From a checkpoint of a small transformer trained on Wikipedia: 4 heads of 64, no biases in attention or MLP.
Each number is 500 + 25 x the weight over its row's rms, rounded and kept within 0 to 999. Layers, rows and columns count from 0. Numbers have three digits each. The size before them is the row's rms in percent of the matrix's.

# layer 4 MLP down, 256x704, rms 0.0789, rows 237-252, columns 528-703
094:501492562522493485484481539458474467479532548543519461476579517518497540510489496490502503493512494413496528503515536477490500516513504466486460469523501495495432475516492488496490500467478513504547485512576525486475494492480474515539508488531439517491539483523548530488510459498493454479470523502532526524528502502510495486518544532538477496525457496474496500515497526484510452457487475496509512471483485520506519458478494477506504486468457501500532498507514463522462519504514517489531509528438429508508495480508519490475489495
103:502501517533514513492506505567515463461530540475473512514509530516531507534515490468488539492493518500500490516505534501503523508475518449519474464491481503505457545491529494488510505492476515471532484523533533515479508469482497525499542493515553482513523502500503478483462489514489518485455455499499529508501507539498511503555542512484517448474487473528543544476489515503494485512542507515487518490514492500533471460497545479526538489469492520540488480505548490542486495505501516525514549482528552505491508551485504497510452469
105:482481497486462496478467464486499485503527482504528468474493473510518485467471472522500537474499501510530501533504446522474515556526473497490523491459498463580530508520493500489476504498546506497496503522496496470496507511497503481482505470469500502454511490476518502523484518518553509535465494459488517454516481515545453518508557502538474470518485501502526509497511491516517497505498487529434557508541473475510477498531499527514516453471490491519532490495518468497496531495512505520504547482499499525498500459485510475508498506
100:515527470475491509534482494515495465512480550507512513484536510488503526526474477543562481511521519449472462441500506470518509518537468459512509519490465473481529490522457478534461510446517506476501496483493482531514495495509525520488511481485491483517514444468486523510526513537489492499457510466443481545503505516522517482480491457487493512523501490508485485441495455553478448464524485485520486459529478466490485517486498483480552508519508476518490502522495504475520492520512529545490509473550505483452503498465468529525503476
108:520502531498519485450512478497519512460492488504539548509502499512521478523449470516500487503498539531495535448506534499486523528480492560562529465521527445512526458481515524474493501434476449543475490521481476533537465528519489489464482516524498491490526523546460471538398496500513506496499440502504491505505461522501471495486482503478473512479487485475510482530502489477500463534522486511515471487529510516540534493517471472517498461497495485465535497469518495491499509478511546480518529500532493527494540518446476494498528479
100:456437509500503514488490489504505543518509543550472478486518538492449519501502512502502536517466474500489475529473535487490533477498473495524481494464483517524505497465530513492470478512482485517556494465486503413505521509512485489494477470503453488471507497513525560523491483536487465446519518490511520559580522538494532499477516463467507537463535502524484506546450509501537505487496433488507490510469493476520442478490512520510490532495534437520486505531488491476500480499515469461485554552529469504478492463499508473499518514
101:536519496494494526487517495501452499509511504509503470499506464499498523493447461522470502496460534513490494506513466553530478500496485531474545499499498488519517481481531505478460518546488464508518488537473502518509539438518483492494550484474492478496492459490486512513529523538528487512534484493504462496525462517490471522534471518541439522516478519490492511513485506458481564523539472505472524529524504515498490504471519503494497520486491520486493455501512520493521563484458524551498493484489518542489526496490512539467500518
099:465577514464509525519494498489504520515501492485494543524504576489492509477470462499495496492466499487479515452486500561527492508518525527481506462448521496518523500515528526519508470472462525503534518542461496494513514501468469506502489496521485488487518491499517519469491470471524463506532529530477482494498516511509525504515497497507480523473487481540490534478537442483500516475485488491524497454492519522505521493499480516518493503478541494471495517502444448481474541512524455527515531471494531501520522495473488525523546539
096:518523477493460516497451483485553533532527487512501498487467468507504517466442466497493515476487521531499484499495489445499489518484538492499548519513467491482514468506482498478502508506516511501532498535534502504499517534494542481481457479462487506535436525498527523504518489504492512561490521527486523457511499474504522509496477462505506498533512497454528517486522498545515512483515512501531535503463502486448467474496519499491481507474473451513518511521527515500446509483532521450467508514501510531501514485504500512500556490
118:481495516509481487490510534496467478549479506505523479488533494505480480533503464491466506528478494489530523534518489548492561484431507495472499548481495523507489482498498489508525468517472472499453534496471509466502496460534494495457523498508526491499464481489513538517518499503478480498481518443486524495508498538477494512459517457530498521510495530476529490449507496539496535489483486481524519500526493526456477491529504490487519491504458514541491547486501491510516517488496503510490483471494494501507482505470512480487484483
095:506513561456526526477488575517486511445534491503517462513485569450518534488542439496471503507481551509531506473501535522534492512543498450499473480491484480514492530459493488519485523545502500466512501481482502464483477495512529535515483508534515467505493530496486522520496487524506508492515531473450506476521535490543486522463509486457491517533530555500515541512492531477541502443497472498521492499540501525486459493481494533546534520498499503457475491492499522500457517477471516505521499558486483521497469468507484525532528505
102:482517477501496500496510474555471485470477466501515492486497500522499464511512477524516476484455499476482510499554472457496515552480474481510482424489505453468490470503504468482502511515464508513501543517508524517508515469505509557479490475526491535481516494495505475512547491514541486469492525541504473518538458486484511490437500519563430511470483509559488523495500483455522485549495520500512567481516455502522509477496466506491507544541502442461512472464506536544477508511491504456491518480440500509468453499527471515509481552
110:497514504427510530528532455488469498436492535473514495491504474498450500514515471506515506487519448469457501466491493478526463513533525505478508514501518505446509531468504508538447506501473486519538539517484531528454519563509509493453500537496487523518511508505461520496493495500477560525506512516520529480463473499478522524495494497505518524534452479495515489495488509516527522512497508516480489500530516517470501514506501462483493509560536486510505519480516511470489479488488496478500453506507526536483462431534515544499514445
108:515499504487486492497511479525487539520504474498487487470478493515540466512505532511488508485488480472535523523476492521481529486519476488515470498496506544532498493487499430529546455475519520489508441549485508549492555535505510538461514499516485491494536511451468500493503516464511454461529473480479467501485498537460472489518527514488449518496524481486506517477528523555507551489514479473490522505549551501468463486469469484477489488473515490539518520485466479508485482492558508466466525516476484491524492493492469508423497483
096:542523542519516494439512481509512486524496496501525512508482521513524519511507539482480507460483498501494475482510532512524488524517483503472527538517501494474478496440474470508496528541475544481505496543555537518490485524493511531520511510526536472485488519453467518528508523523491491489515484485514496494541512521501487472538463493521475471512542498508485551539483508468459526521482494495494494484472514493534490486515504496537456548482482475494484479517513499493509480507556492511498520490496533481456545510509500504532509477
101:474524520489476510497482541505486472492525508512490500495442505511483478508520502476519502481492504504529503532496510496473527550519510559501514504532494467473455475498447438487465477530493518477472481526508494461512511491490459531497460490518471444533511513519480532506479517506453488530479500518537517490506525482511518473516506536504486477488501505488491501548469463485465500521512520518567491546456504509494532476493461506495497509536496522495513501496471528461535529478457524515470472512494503484529514483482513508503497487